Weights of a small GPT-style language model, trained from scratch on English Wikipedia: tied embeddings.
Each number is 50 + 15 x the weight over the matrix's rms, rounded and kept within 0 to 99. Layers, rows and columns count from 0.

# layer 10 MLP gate, 320x128, rms 0.0705, rows 85-103, columns 0-127
49 44 42 66 35 40 62 39 52 53 45 34 74 68 53 40 44 44 36 43 49 62 57 23 35 65 52 41 52 60 62 45 35 45 50 83 31 29 56 17 24 50 32 42 39 58 84 53 31 55 52 51 49 47 42 56 21 39 29 44 05 47 53 20 70 48 44 46 61 39 64 37 95 50 67 35 38 59 30 40 61 54 52 61 33 62 61 60 58 66 56 44 61 57 28 46 24 29 67 44 35 49 59 61 52 41 72 30 19 52 45 53 53 27 23 34 52 43 29 45 83 40 60 35 34 54 25 72
25 62 64 66 50 47 27 46 44 23 33 53 66 49 64 49 41 49 60 37 14 64 51 78 40 49 63 18 62 70 69 46 59 31 42 59 58 62 42 75 44 44 62 34 57 54 45 61 60 58 70 53 19 42 35 43 57 39 47 28 69 56 73 69 35 86 48 70 62 48 58 63 54 69 27 75 39 68 45 16 59 30 24 56 42 59 53 40 62 54 67 47 43 67 36 45 56 50 48 88 38 11 57 40 53 62 63 34 50 89 50 30 33 52 45 76 55 47 33 43 31 27 65 29 55 67 76 77
69 49 65 48 59 53 53 60 41 24 38 82 40 65 23 32 56 43 58 82 58 63 50 32 59 58 37 29 41 68 41 49 52 56 55 60 48 54 55 31 35 57 67 59 45 70 64 61 30 27 47 43 69 56 42 56 45 48 65 32 50 86 53 43 51 58 56 51 51 73 58 58 52 42 70 77 69 33 43 44 61 46 40 38 29 58 86 33 42 58 54 23 41 55 47 23 72 73 41 44 51 47 46 47 44 46 66 61 24 43 41 47 37 40 53 53 25 48 56 64 64 41 53 57 60 66 66 81
68 80 57 55 35 58 10 46 64 42 44 45 80 67 36 50 77 38 71 57 74 45 30 38 49 54 19 68 56 48 50 74 55 71 40 55 51 70 61 75 30 34 59 62 22 40 70 54 46 53 38 85 61 13 54 49 74 53 36 42 53 29 72 64 22 47 51 68 35 34 31 52 55 48 33 81 38 52 21 51 61 49 25 47 24 34 68 29 50 57 38 35 49 33 30 67 36 43 24 68 21 60 41 56 27 62 65 67 57 59 64 50 43 80 43 47 49 62 60 47 35 67 38 45 42 49 39 79
09 66 42 46 37 81 41 59 59 43 46 36 41 05 44 66 72 66 74 31 48 75 47 46 31 41 65 38 52 26 57 41 49 68 45 49 40 35 58 61 55 26 62 29 28 35 69 57 77 35 58 62 67 48 32 70 30 49 30 50 47 53 33 54 61 14 64 70 70 20 43 55 60 60 41 75 38 30 51 52 34 54 22 63 24 39 50 50 60 69 43 53 55 32 36 31 36 43 34 63 57 80 57 61 28 69 48 82 54 68 49 71 67 46 41 55 57 17 23 45 56 58 39 92 44 48 56 57
61 42 55 67 42 58 55 23 57 48 23 57 27 38 35 76 61 80 77 33 42 22 20 40 23 53 22 57 49 36 15 52 47 28 42 55 42 37 43 58 37 27 46 47 42 57 18 52 49 64 31 52 35 55 48 28 54 59 43 51 32 37 59 14 83 68 73 51 50 63 54 61 58 80 47 23 72 36 53 29 19 28 44 49 38 18 64 48 63 72 41 31 52 60 62 33 49 52 28 72 54 48 57 15 51 29 64 38 24 45 54 42 28 63 54 72 64 38 63 43 55 47 42 38 82 43 74 68
32 63 25 73 57 61 30 49 62 57 36 41 43 64 59 54 46 38 54 58 74 65 33 64 43 45 55 45 38 67 75 77 73 27 40 58 65 37 52 71 61 36 43 70 44 87 67 40 63 49 65 70 39 55 38 50 45 45 37 72 25 17 21 39 33 49 50 49 64 34 49 33 76 72 53 51 73 45 89 32 34 41 29 35 53 25 47 31 41 73 23 39 49 44 55 48 78 67 29 43 53 37 43 49 67 58 28 31 54 76 60 66 28 50 42 47 58 45 37 35 63 37 34 37 48 83 54 55
81 47 59 40 45 43 38 17 43 15 49 52 56 39 45 82 41 67 65 34 40 21 51 73 31 61 29 69 59 48 56 52 43 31 40 68 68 44 76 73 47 66 56 67 33 20 85 36 32 48 22 41 40 41 56 54 66 65 44 56 66 38 44 41 54 51 70 73 31 73 37 36 55 44 65 19 82 38 52 37 65 36 59 83 31 23 88 39 55 41 52 58 48 51 57 43 70 54 49 57 37 47 40 56 26 34 65 43 65 56 24 61 44 67 66 55 75 55 39 42 56 59 55 74 47 57 42 63
46 66 89 23 41 45 53 54 51 51 65 59 19 53 68 61 55 59 73 35 57 67 54 35 82 55 46 47 39 74 45 34 62 54 46 41 55 53 52 58 35 42 61 36 63 61 90 71 60 64 67 41 38 28 51 41 69 32 41 63 48 72 69 69 57 52 75 71 37 75 77 57 95 48 33 62 69 63 59 55 63 62 31 43 00 50 46 41 38 48 64 47 45 25 13 52 50 30 55 41 66 38 50 43 63 23 49 53 49 86 52 59 64 43 38 48 86 45 54 33 58 49 07 41 54 40 36 32
42 24 74 71 81 38 74 39 53 43 27 68 29 45 42 48 63 52 69 34 13 39 25 47 68 49 41 23 62 18 47 72 50 64 48 50 42 20 58 45 70 23 40 48 59 47 55 51 33 40 61 50 31 44 56 73 51 34 47 50 46 46 52 48 50 50 55 40 54 47 47 27 42 32 31 45 39 25 60 43 40 54 38 61 16 59 60 60 51 30 64 64 75 51 26 58 54 60 55 54 37 44 51 42 48 51 40 60 36 42 60 41 45 47 43 62 79 27 51 52 63 43 60 51 57 53 45 53
52 40 35 46 44 43 27 50 52 41 47 55 39 40 42 51 56 41 13 56 44 08 23 36 52 49 51 34 61 67 64 70 22 56 35 78 56 41 41 31 51 34 63 53 61 55 47 54 80 66 47 38 26 53 27 36 26 58 53 18 33 74 71 51 09 32 64 43 46 49 60 41 44 39 48 64 37 61 52 18 38 26 71 48 58 58 28 63 48 46 29 37 44 36 54 47 37 37 32 67 30 61 41 41 67 21 54 77 59 56 49 58 30 51 50 33 54 53 39 77 49 53 48 29 82 70 39 33
48 64 30 90 73 59 59 81 76 70 53 09 49 41 52 64 72 37 46 28 38 51 43 65 58 75 59 52 58 54 13 42 58 75 54 38 47 40 39 63 38 36 46 62 63 51 53 47 58 46 73 25 29 31 39 42 53 71 51 31 17 19 74 42 44 60 76 46 33 66 53 55 51 60 80 27 27 19 44 80 56 32 57 11 46 35 53 58 33 54 66 45 36 48 56 36 33 45 53 51 22 58 46 35 51 31 43 67 42 69 42 69 26 84 38 26 25 59 65 47 54 59 16 87 60 54 23 56
34 44 44 56 41 37 44 49 40 39 36 45 39 72 33 43 46 74 57 38 51 35 20 67 60 43 43 52 57 59 77 73 20 32 43 60 50 66 39 36 54 61 27 53 47 45 63 31 61 43 40 72 40 60 52 11 45 45 35 43 59 36 45 55 28 57 45 65 72 47 65 51 31 59 64 51 72 52 38 39 49 42 38 48 50 50 60 61 46 61 30 31 32 61 36 45 48 58 32 32 57 50 34 50 85 48 45 53 36 76 52 42 59 34 50 49 54 24 32 72 29 42 34 53 30 37 43 43
44 57 57 42 59 56 68 58 54 40 45 52 41 36 47 41 55 30 51 42 59 53 54 50 46 53 57 44 51 37 72 30 29 44 63 43 46 29 56 50 46 44 28 36 54 36 67 20 32 59 43 26 20 44 22 35 77 66 38 55 32 52 56 48 55 45 62 48 27 42 37 77 34 37 46 33 29 62 52 63 49 35 78 55 64 25 31 63 51 41 58 63 23 38 67 46 49 62 65 15 44 36 85 40 61 81 88 74 28 68 58 54 47 24 63 68 69 28 63 29 50 44 80 32 45 40 38 68
37 51 50 37 52 47 42 60 41 49 51 52 50 43 64 52 46 46 55 56 39 27 52 32 63 50 54 55 33 43 49 72 25 62 51 65 26 29 68 37 51 55 57 52 53 38 42 56 41 39 32 36 41 54 49 47 61 49 52 52 71 31 65 28 68 54 44 61 31 58 49 60 39 51 56 45 69 94 38 52 42 46 54 40 61 65 34 44 54 57 55 33 55 46 51 19 11 28 54 26 46 64 72 46 32 07 62 33 34 37 49 50 46 61 34 46 62 50 37 45 56 53 30 72 35 52 60 44
61 27 41 51 40 56 53 55 52 52 37 47 47 76 54 43 64 40 46 60 41 41 47 46 58 15 77 75 36 47 45 61 69 71 31 48 60 59 31 33 51 28 30 12 54 57 28 66 24 62 52 38 69 19 27 36 51 36 49 43 31 44 60 74 81 27 36 58 60 51 61 37 72 50 45 43 29 35 53 44 55 41 57 46 48 42 65 49 43 33 48 38 70 21 78 41 33 47 28 58 58 46 55 58 64 50 67 65 36 85 66 58 20 31 52 46 41 65 37 41 64 31 21 39 40 27 70 21
02 60 45 51 15 19 33 48 46 33 55 53 36 59 57 71 49 60 73 43 54 49 49 37 30 27 53 56 58 14 55 39 33 69 40 30 60 41 70 37 55 44 74 32 60 53 69 59 52 35 52 51 61 41 52 69 55 56 71 71 77 46 66 42 53 49 45 81 28 51 52 63 54 47 63 57 83 37 29 59 44 67 35 64 34 57 64 28 64 37 46 52 27 30 58 47 77 27 59 67 31 36 47 60 68 56 31 35 56 35 58 55 74 59 47 60 40 56 44 29 58 34 61 50 57 49 52 74
61 50 51 70 28 52 50 66 32 59 30 25 76 74 53 72 57 52 30 61 42 46 47 53 39 24 49 38 43 46 55 55 50 56 72 65 61 40 36 38 47 43 41 49 43 49 40 44 56 30 61 45 43 41 40 57 38 48 57 42 41 28 64 32 32 56 25 54 45 50 67 62 26 51 49 54 66 45 36 22 60 72 46 58 56 46 48 57 40 24 69 46 45 62 67 30 41 50 42 78 54 69 77 47 85 33 32 57 62 52 26 47 32 47 64 36 55 41 59 56 50 74 53 41 77 43 50 35
64 24 56 73 29 50 16 60 51 45 61 31 49 41 45 65 62 33 48 43 58 34 31 63 69 31 45 59 46 41 54 36 38 36 66 49 65 72 39 36 46 85 43 50 32 21 50 39 35 59 35 43 53 34 60 60 57 45 36 51 41 80 28 32 36 26 58 48 71 33 59 48 65 52 55 32 31 48 46 66 36 44 46 66 22 37 54 51 38 78 46 45 62 48 32 77 65 26 74 29 59 35 34 61 22 58 84 73 38 75 46 36 52 43 60 45 29 65 34 47 58 52 44 61 48 61 67 66
# layer 10 MLP up, 320x128, rms 0.0704, rows 85-102, columns 0-127
41 58 37 23 30 60 60 76 37 33 49 26 33 44 79 50 47 46 38 51 23 54 44 53 60 49 49 34 72 41 67 53 69 55 98 54 66 42 30 38 43 53 32 55 42 49 70 46 43 47 68 78 38 24 33 48 66 44 56 22 52 64 83 53 42 35 43 31 41 51 76 76 53 71 59 65 52 25 42 52 50 66 46 53 52 34 74 55 47 42 56 40 49 53 14 63 73 71 69 63 49 30 74 77 45 64 75 40 87 46 73 35 38 63 51 26 58 41 60 68 64 49 38 71 40 40 47 64
68 43 41 50 60 56 57 46 46 79 54 16 65 42 42 67 37 38 72 64 54 33 39 42 60 60 38 69 57 29 32 25 22 67 72 54 28 44 84 38 72 24 67 64 63 68 59 42 67 40 42 50 63 47 54 71 44 45 41 45 49 65 49 35 66 18 48 34 47 74 32 52 55 69 47 16 61 56 64 53 55 44 40 36 50 42 51 58 59 40 22 35 45 48 92 53 40 63 36 20 54 48 49 62 79 47 13 53 45 40 42 53 36 54 43 61 56 56 61 62 37 22 69 33 41 35 77 58
35 77 41 44 55 69 49 31 38 50 43 64 72 60 59 44 55 58 29 55 35 32 76 36 89 41 54 54 63 57 32 79 50 44 50 66 72 27 71 51 65 71 49 48 50 70 53 54 50 52 61 71 63 46 39 66 48 36 29 46 60 39 32 53 29 16 63 65 56 62 38 58 54 44 60 28 62 62 67 43 63 40 42 55 53 43 64 32 43 47 33 60 43 44 74 51 44 47 47 69 45 31 56 65 41 45 43 21 36 40 34 41 46 45 40 52 43 33 45 44 45 75 37 50 52 37 58 35
26 55 68 66 62 75 63 49 36 66 58 50 38 51 50 25 41 67 44 69 60 84 37 38 50 60 34 56 41 39 25 44 50 29 58 29 31 44 24 56 67 52 51 60 48 54 54 50 73 62 56 59 59 34 55 57 42 44 52 39 56 69 39 61 39 59 62 40 74 21 40 40 50 54 44 66 60 34 43 31 60 41 50 49 44 46 46 76 49 59 72 83 43 72 58 39 32 36 36 48 40 20 46 73 34 59 44 92 58 70 67 42 59 49 26 67 47 23 13 45 12 57 56 34 40 88 50 48
82 24 40 33 54 69 55 41 58 37 41 55 53 72 55 41 41 63 43 58 37 51 38 35 36 38 44 42 41 63 31 66 55 37 42 46 60 72 33 47 43 59 69 58 15 38 99 46 30 35 32 52 43 43 86 46 57 19 66 47 53 53 41 47 77 54 64 49 52 76 39 41 35 63 36 34 23 38 46 20 56 56 54 27 56 40 39 47 49 44 20 33 31 70 46 41 88 64 69 42 68 26 40 25 42 54 86 48 39 68 62 42 37 54 47 83 81 21 74 62 39 60 51 75 54 64 31 68
52 70 27 39 37 29 62 26 56 36 58 68 51 54 30 75 73 57 55 72 33 45 58 45 48 52 48 38 75 56 55 56 64 40 85 60 64 29 69 69 43 50 63 37 45 54 60 40 65 41 54 66 30 72 67 61 70 62 77 61 53 57 22 31 22 53 76 46 19 64 36 37 39 48 72 51 62 44 47 22 62 12 48 68 53 32 54 31 68 50 51 52 74 49 62 44 65 56 45 41 86 56 59 68 23 41 61 51 67 26 67 48 24 71 57 23 76 52 30 49 39 70 77 20 60 42 42 08
54 30 42 67 34 49 52 47 41 80 73 54 41 58 57 55 36 56 25 56 51 54 69 63 38 42 19 48 56 50 38 87 51 48 10 64 24 65 37 69 64 30 43 54 15 45 60 46 36 70 20 78 34 49 50 61 26 55 71 55 47 38 39 60 48 27 44 42 46 38 56 58 44 39 43 41 52 58 53 43 56 79 45 35 70 62 56 65 69 48 47 49 62 28 60 39 65 51 07 49 86 53 31 47 19 63 50 52 57 43 36 69 58 35 45 61 60 43 54 32 54 33 42 24 59 58 35 41
37 64 53 63 62 87 53 56 52 39 55 55 61 51 40 54 76 58 34 50 17 36 44 40 28 85 44 43 67 60 72 65 68 22 86 58 45 42 39 50 62 85 40 37 35 51 34 45 57 63 49 34 49 71 65 48 51 53 38 53 19 70 39 24 48 62 46 94 57 33 58 59 23 57 44 59 57 38 60 20 50 34 42 52 50 63 52 40 50 29 56 51 31 42 39 43 61 32 26 39 61 40 65 45 58 55 52 62 56 54 53 26 49 40 57 57 56 35 77 33 52 78 56 76 67 62 83 50
24 61 52 26 46 38 82 48 46 43 70 60 62 55 33 78 49 58 80 53 41 53 66 35 40 49 94 72 65 58 47 49 35 40 22 62 56 35 56 54 71 84 23 45 31 37 52 56 51 38 50 48 58 65 40 21 52 68 10 49 43 43 63 23 54 41 38 46 59 55 55 73 78 55 29 54 49 38 43 50 57 72 48 84 27 41 34 44 54 30 32 14 71 57 47 36 70 58 61 53 50 60 75 48 57 43 57 68 64 41 60 34 38 28 41 26 82 55 60 38 44 67 56 47 50 57 37 56
69 61 12 48 49 71 44 50 71 60 49 24 66 57 60 64 78 26 58 80 64 81 60 38 64 36 51 52 55 57 70 69 81 29 60 42 45 34 53 66 60 46 56 44 42 47 53 15 75 51 56 55 76 58 55 36 40 50 45 60 56 60 46 43 58 00 50 55 32 59 38 61 39 65 49 51 38 35 64 23 42 68 62 57 43 29 52 35 47 67 34 54 65 24 50 87 46 41 70 43 55 85 65 40 48 91 65 66 42 29 44 64 38 85 46 27 47 74 47 61 51 59 54 41 54 24 61 55
39 45 77 61 72 74 58 24 39 61 60 34 66 44 61 65 64 28 64 62 65 53 45 45 39 57 51 58 34 37 48 53 61 43 60 30 66 72 48 40 67 22 83 67 47 64 45 55 54 57 51 38 34 81 68 53 50 58 73 57 70 40 36 46 61 67 49 46 67 50 51 40 50 37 53 34 68 69 59 64 39 35 32 46 61 66 49 51 60 30 64 55 66 34 60 55 20 52 42 38 64 41 32 50 16 37 72 32 49 45 46 48 71 32 30 43 56 61 34 30 53 45 57 71 01 57 53 65
56 44 63 41 62 58 42 54 52 68 27 57 48 61 58 34 48 17 38 65 30 56 67 36 69 45 57 45 61 41 71 83 43 52 58 21 33 50 39 48 52 69 21 48 61 33 59 74 47 54 57 32 61 70 38 52 61 55 48 16 74 46 53 80 16 31 81 49 58 68 62 40 47 28 50 27 62 47 09 43 55 28 53 35 62 49 66 35 28 42 35 52 36 28 76 76 37 73 53 56 80 34 43 56 48 95 47 78 57 69 20 12 51 94 40 49 40 46 63 66 50 60 53 60 27 61 76 45
68 42 40 49 31 45 40 37 60 67 62 34 20 61 36 50 59 39 61 58 50 31 71 63 38 48 88 61 62 28 39 89 48 55 63 33 38 57 35 45 36 59 59 88 53 62 46 44 47 23 50 51 87 49 54 39 39 62 40 70 60 49 32 53 52 63 36 55 29 52 58 53 50 42 47 60 44 47 58 48 51 67 74 49 67 33 66 61 53 60 43 76 65 56 62 65 49 71 60 65 44 59 36 36 59 49 46 67 51 42 45 54 44 44 56 48 69 76 40 70 48 39 44 73 28 42 42 48
34 19 17 33 49 54 38 36 64 59 49 41 60 72 51 50 37 52 53 34 44 75 41 31 57 67 54 25 50 43 64 48 51 49 55 56 58 42 50 55 43 58 43 18 56 40 32 62 49 39 39 32 78 44 23 53 39 39 32 40 66 33 46 50 43 53 66 47 45 39 48 49 69 51 62 60 59 43 21 72 45 60 59 50 52 28 47 60 71 50 55 60 42 53 68 48 91 57 46 50 21 67 79 47 73 49 66 49 46 37 70 60 69 37 49 33 48 89 48 31 41 57 23 38 31 24 47 74
05 63 32 50 53 15 70 58 21 47 41 64 70 59 67 48 44 40 48 54 66 36 49 41 50 48 41 54 37 70 37 56 64 55 48 49 38 49 50 29 67 52 29 60 41 37 70 59 46 45 57 50 51 40 65 43 59 51 63 57 49 45 21 54 98 79 40 31 70 55 54 54 50 73 45 51 64 49 35 66 63 49 58 44 22 52 53 53 49 54 58 48 63 28 48 61 46 66 51 64 44 59 65 43 64 53 64 83 39 48 25 59 74 45 42 62 50 56 44 66 48 46 52 37 83 33 52 26
37 64 54 44 67 70 77 41 18 45 27 45 77 40 39 52 22 48 59 65 61 43 53 48 61 59 54 72 30 27 50 61 67 43 75 32 40 48 58 32 39 48 12 34 67 45 43 42 29 56 49 43 62 57 37 66 54 70 48 47 49 72 50 75 34 53 35 37 51 61 59 35 72 32 25 59 41 65 43 42 54 64 50 44 62 40 45 65 70 37 32 47 55 57 35 46 38 41 40 68 48 58 22 46 77 42 57 66 82 61 52 40 78 56 39 66 27 47 67 44 76 63 46 65 46 27 50 66
63 31 82 51 42 52 56 55 22 29 51 77 66 54 63 71 30 45 40 39 62 30 32 20 55 46 28 41 36 76 46 38 47 27 56 57 58 78 48 53 45 50 57 44 64 21 62 59 69 45 56 57 89 51 32 41 27 52 33 41 21 79 19 57 23 54 36 46 43 59 41 34 40 51 51 39 76 37 56 43 33 52 45 52 53 13 61 57 45 57 60 47 46 39 52 49 51 47 36 62 70 66 53 26 53 55 66 30 45 54 52 40 35 52 53 47 87 23 34 61 49 66 36 28 52 06 34 52
57 62 56 48 60 41 41 36 90 38 62 55 45 35 83 38 77 47 36 58 82 65 65 44 22 36 49 35 39 51 36 66 52 43 80 53 34 65 53 37 54 46 49 45 43 54 35 59 68 62 63 53 62 54 41 59 53 60 60 69 44 44 34 59 40 55 61 26 73 64 64 06 54 72 47 67 40 65 58 62 29 20 52 38 29 54 24 61 62 28 42 50 41 47 50 70 67 54 56 44 43 56 48 64 51 65 74 45 38 39 42 68 40 58 33 51 64 61 54 27 36 59 53 67 22 71 80 43
# layer 10 MLP down (transposed), 320x128, rms 0.0706, rows 85-102, columns 0-127
46 71 49 53 64 66 38 47 53 60 61 73 38 61 49 53 60 22 55 60 54 52 46 76 73 30 54 47 24 43 72 58 50 51 61 71 32 73 35 31 57 24 61 60 44 49 29 55 63 41 70 44 50 37 50 23 31 61 35 45 51 50 42 37 34 37 58 68 28 73 49 46 38 56 41 52 81 40 52 48 57 62 90 54 62 56 60 40 50 34 65 28 49 34 44 61 80 63 41 33 67 50 38 66 39 22 65 82 31 49 51 56 71 77 23 42 76 10 69 44 37 66 49 44 53 55 66 62
17 60 66 48 52 54 38 72 36 58 65 72 59 49 47 59 61 24 45 39 44 60 59 34 52 63 50 54 77 44 26 63 20 32 32 55 87 63 47 44 54 50 48 72 34 71 52 70 25 76 44 56 48 63 60 44 40 79 46 34 52 32 60 54 67 34 47 23 42 59 65 38 10 17 55 88 57 54 37 38 56 61 56 53 55 27 81 33 45 69 58 30 49 92 81 43 11 39 56 65 52 50 80 65 42 30 44 52 63 55 59 38 55 54 66 50 58 52 47 46 56 54 28 67 54 55 73 58
57 41 50 40 63 46 70 46 78 27 64 56 68 47 53 56 51 65 54 57 40 35 36 54 36 40 60 56 63 45 47 85 68 57 46 53 62 54 46 70 50 65 47 67 71 58 60 65 46 25 67 51 57 44 37 57 77 58 49 42 50 39 25 51 74 54 65 64 50 64 34 63 79 43 52 44 47 50 64 55 65 47 43 51 53 50 47 36 46 52 49 55 48 38 49 53 50 35 63 00 60 30 52 43 21 37 39 44 31 42 35 58 59 56 40 30 55 60 47 40 71 68 36 60 48 49 67 51
48 33 47 28 58 64 23 43 48 82 62 64 50 77 19 70 56 36 32 55 63 57 18 40 47 36 65 59 59 56 65 43 53 65 66 61 52 63 59 59 65 42 76 61 48 47 58 35 10 67 40 66 34 55 39 50 69 72 75 80 64 38 63 56 43 25 58 62 44 62 30 40 34 57 34 31 39 26 45 29 52 43 64 34 16 47 63 40 49 46 27 39 41 64 44 40 78 48 44 14 66 63 42 60 16 54 59 52 44 60 41 56 68 85 49 37 78 22 47 50 57 31 41 44 44 32 63 57
47 70 66 46 25 25 68 20 51 64 51 47 60 51 45 57 48 44 64 38 53 73 58 36 56 34 66 56 34 23 28 75 41 60 60 23 46 74 59 34 25 48 46 40 54 52 58 42 73 52 48 48 62 77 50 14 39 47 33 26 56 28 57 64 43 26 56 56 52 48 20 85 49 56 29 22 99 91 44 51 64 25 57 48 56 32 61 47 24 62 47 70 65 48 30 50 47 68 45 33 51 86 33 31 27 51 43 43 61 27 65 47 41 23 54 63 68 42 43 55 41 43 54 57 39 44 50 58
23 43 32 24 81 42 38 39 44 58 46 56 68 57 23 67 40 75 44 75 66 42 61 50 40 66 54 29 97 66 71 50 47 67 55 30 62 36 68 61 52 50 35 79 38 46 41 35 49 66 64 48 32 54 55 76 50 75 82 51 69 69 39 08 30 25 54 61 47 56 18 39 46 51 42 51 54 66 75 39 48 34 60 66 73 69 61 43 39 48 30 60 45 48 57 46 43 40 62 45 70 47 46 59 60 78 32 67 45 23 64 33 44 64 86 46 54 22 18 59 15 54 87 25 56 43 43 45
56 61 85 67 40 47 49 53 49 72 40 50 30 35 67 35 55 39 57 77 74 52 28 44 55 50 75 51 37 11 36 73 39 68 29 68 49 53 78 46 84 67 51 48 53 70 55 55 78 21 26 43 38 39 46 51 64 52 46 66 64 19 51 60 69 37 42 52 49 49 56 45 45 41 56 53 51 36 62 48 52 13 57 49 41 35 60 35 31 59 65 58 43 52 49 72 42 46 45 33 48 38 48 34 79 56 70 66 43 46 34 66 34 45 24 36 61 64 44 60 50 51 72 70 36 32 40 55
70 49 28 43 35 38 28 58 62 26 25 49 30 41 35 81 38 78 38 60 48 34 50 96 41 76 23 20 59 43 56 30 40 13 68 58 52 14 72 43 56 44 40 61 53 15 59 22 37 53 62 61 46 36 54 29 64 52 45 73 63 42 25 61 62 44 39 45 36 58 51 51 38 51 37 57 50 49 24 48 63 40 57 50 45 49 33 35 38 48 44 41 58 46 57 45 39 38 68 30 15 39 57 36 45 44 37 60 47 38 39 32 36 39 89 49 40 28 62 47 52 62 31 64 39 39 52 86
49 54 82 41 39 57 48 54 54 87 41 51 25 51 45 68 45 61 65 78 64 67 48 68 30 17 55 64 44 66 75 63 60 67 67 66 53 57 55 27 61 59 15 83 55 42 54 55 57 69 44 50 33 40 58 68 66 55 29 63 36 35 58 50 46 50 07 50 37 58 44 83 54 51 33 35 66 62 40 48 60 78 44 86 52 50 50 69 31 48 49 21 43 60 45 47 79 43 54 56 68 52 44 55 60 63 61 53 71 43 44 31 39 64 60 43 55 72 65 11 38 82 36 88 29 44 57 53
37 26 37 55 54 59 67 63 30 48 49 68 42 62 80 56 54 53 54 66 70 68 41 54 41 43 65 76 38 53 35 36 56 37 59 39 65 28 69 37 38 70 45 60 47 32 54 52 35 38 90 68 76 55 61 45 70 48 46 43 60 84 34 56 63 43 73 46 22 52 50 74 65 84 56 64 59 47 58 61 35 45 46 48 49 37 37 42 29 57 54 56 63 42 54 32 51 59 39 32 26 42 49 39 46 59 75 86 60 38 63 79 33 74 49 55 57 22 63 35 63 15 75 74 63 25 88 67
45 62 33 40 46 72 53 71 57 67 55 55 59 57 60 63 49 74 52 56 43 62 65 56 62 31 74 50 42 55 80 43 28 45 39 61 43 60 49 66 37 51 24 44 66 58 60 35 34 90 56 61 43 30 56 56 67 40 56 40 66 76 87 33 44 30 50 33 33 74 51 47 35 21 72 33 44 54 34 28 29 61 33 69 12 68 37 47 34 54 60 56 72 74 41 43 43 50 70 43 37 49 47 30 47 50 52 30 72 35 58 43 73 60 45 56 38 69 71 36 64 57 32 38 35 43 52 75
46 46 30 05 07 67 32 45 45 58 22 80 39 63 68 30 61 54 75 38 50 73 56 55 46 68 22 71 70 35 61 56 20 62 43 71 57 38 49 55 61 64 44 33 27 80 68 21 51 51 51 36 63 80 50 32 77 57 24 65 52 45 38 63 48 70 26 75 48 48 43 54 35 31 29 53 59 59 56 33 43 42 70 51 91 62 41 90 34 63 45 60 39 40 72 49 51 38 41 54 77 33 42 42 62 57 46 69 69 93 69 37 82 52 43 55 62 60 48 48 30 58 48 40 31 79 65 39
53 42 37 44 42 79 39 26 46 44 55 53 63 55 34 86 33 40 49 80 52 57 35 47 52 48 43 52 22 21 71 25 32 52 60 63 35 56 52 70 55 63 81 60 56 72 67 82 41 50 40 60 77 61 68 58 57 50 29 62 29 64 41 45 74 54 44 56 36 62 27 48 75 34 36 70 57 51 79 44 42 43 60 68 33 61 48 36 46 62 54 66 62 71 54 40 42 50 58 34 49 49 46 53 53 57 52 77 81 34 40 51 52 64 36 57 47 61 54 42 40 58 36 48 70 60 51 47
67 25 72 63 36 69 38 47 71 53 33 58 42 51 32 59 33 79 64 48 46 44 48 53 45 52 49 41 52 39 49 54 36 44 42 40 50 47 56 34 35 28 48 52 49 48 73 40 31 35 50 46 57 50 26 55 30 66 51 63 52 62 48 54 40 74 46 45 38 79 48 50 79 22 50 60 79 43 54 49 32 52 54 64 46 56 43 51 50 77 55 55 41 38 44 79 85 31 65 45 27 30 27 35 34 43 30 69 51 52 65 47 56 23 56 29 55 56 32 25 42 40 15 55 36 30 47 59
32 43 58 44 56 62 55 27 53 54 57 65 52 73 44 61 45 58 73 55 61 28 45 67 53 50 64 37 17 45 48 66 59 45 76 68 41 74 52 35 42 55 34 35 41 60 47 42 35 53 69 46 56 53 38 30 52 48 28 43 50 48 61 37 41 57 55 45 52 45 33 35 73 56 62 70 58 62 58 49 64 52 62 62 61 37 41 81 52 47 47 07 52 42 76 52 33 45 22 35 45 47 67 12 54 46 47 41 48 43 52 49 40 63 26 60 68 31 68 51 70 59 29 39 53 29 55 43
63 50 59 43 51 60 22 41 67 54 47 62 27 36 39 43 55 54 48 57 67 42 60 33 27 75 29 53 63 53 42 47 74 39 33 33 59 49 62 33 61 62 72 65 21 60 62 54 72 58 64 52 60 71 58 60 41 56 52 82 49 49 57 52 53 64 53 72 61 51 27 71 26 64 25 81 54 37 56 28 49 68 46 43 39 44 47 47 31 62 53 66 72 62 20 69 75 45 52 43 37 42 65 70 27 46 44 43 31 29 54 58 71 53 46 61 73 20 83 45 28 47 78 58 78 55 44 50
39 42 38 40 47 48 82 59 47 62 68 33 45 46 50 64 72 36 55 44 41 46 58 39 46 51 33 06 32 69 66 54 71 35 66 70 45 47 44 59 21 42 21 35 67 60 39 36 56 31 57 29 57 69 36 37 40 33 34 40 56 72 58 73 37 53 44 49 53 99 35 03 16 55 58 38 50 42 59 47 61 64 32 46 53 51 71 61 25 74 45 39 48 58 62 83 63 47 67 52 57 62 33 71 65 65 63 40 71 33 57 41 51 74 16 35 31 43 36 46 30 36 50 66 36 64 51 64
41 35 35 37 44 52 56 61 27 27 54 55 49 41 33 30 42 74 28 69 28 52 58 43 56 24 56 46 46 47 53 64 47 75 14 82 78 42 33 40 52 52 43 44 38 66 41 31 18 36 38 37 51 53 43 16 60 40 47 44 80 38 69 26 51 43 57 59 40 30 52 66 35 33 68 44 66 61 47 33 25 59 32 32 77 66 51 60 54 38 31 60 37 53 59 57 50 57 32 23 60 67 65 37 41 62 59 31 48 71 45 29 40 69 38 39 39 42 50 48 58 74 54 27 65 15 34 51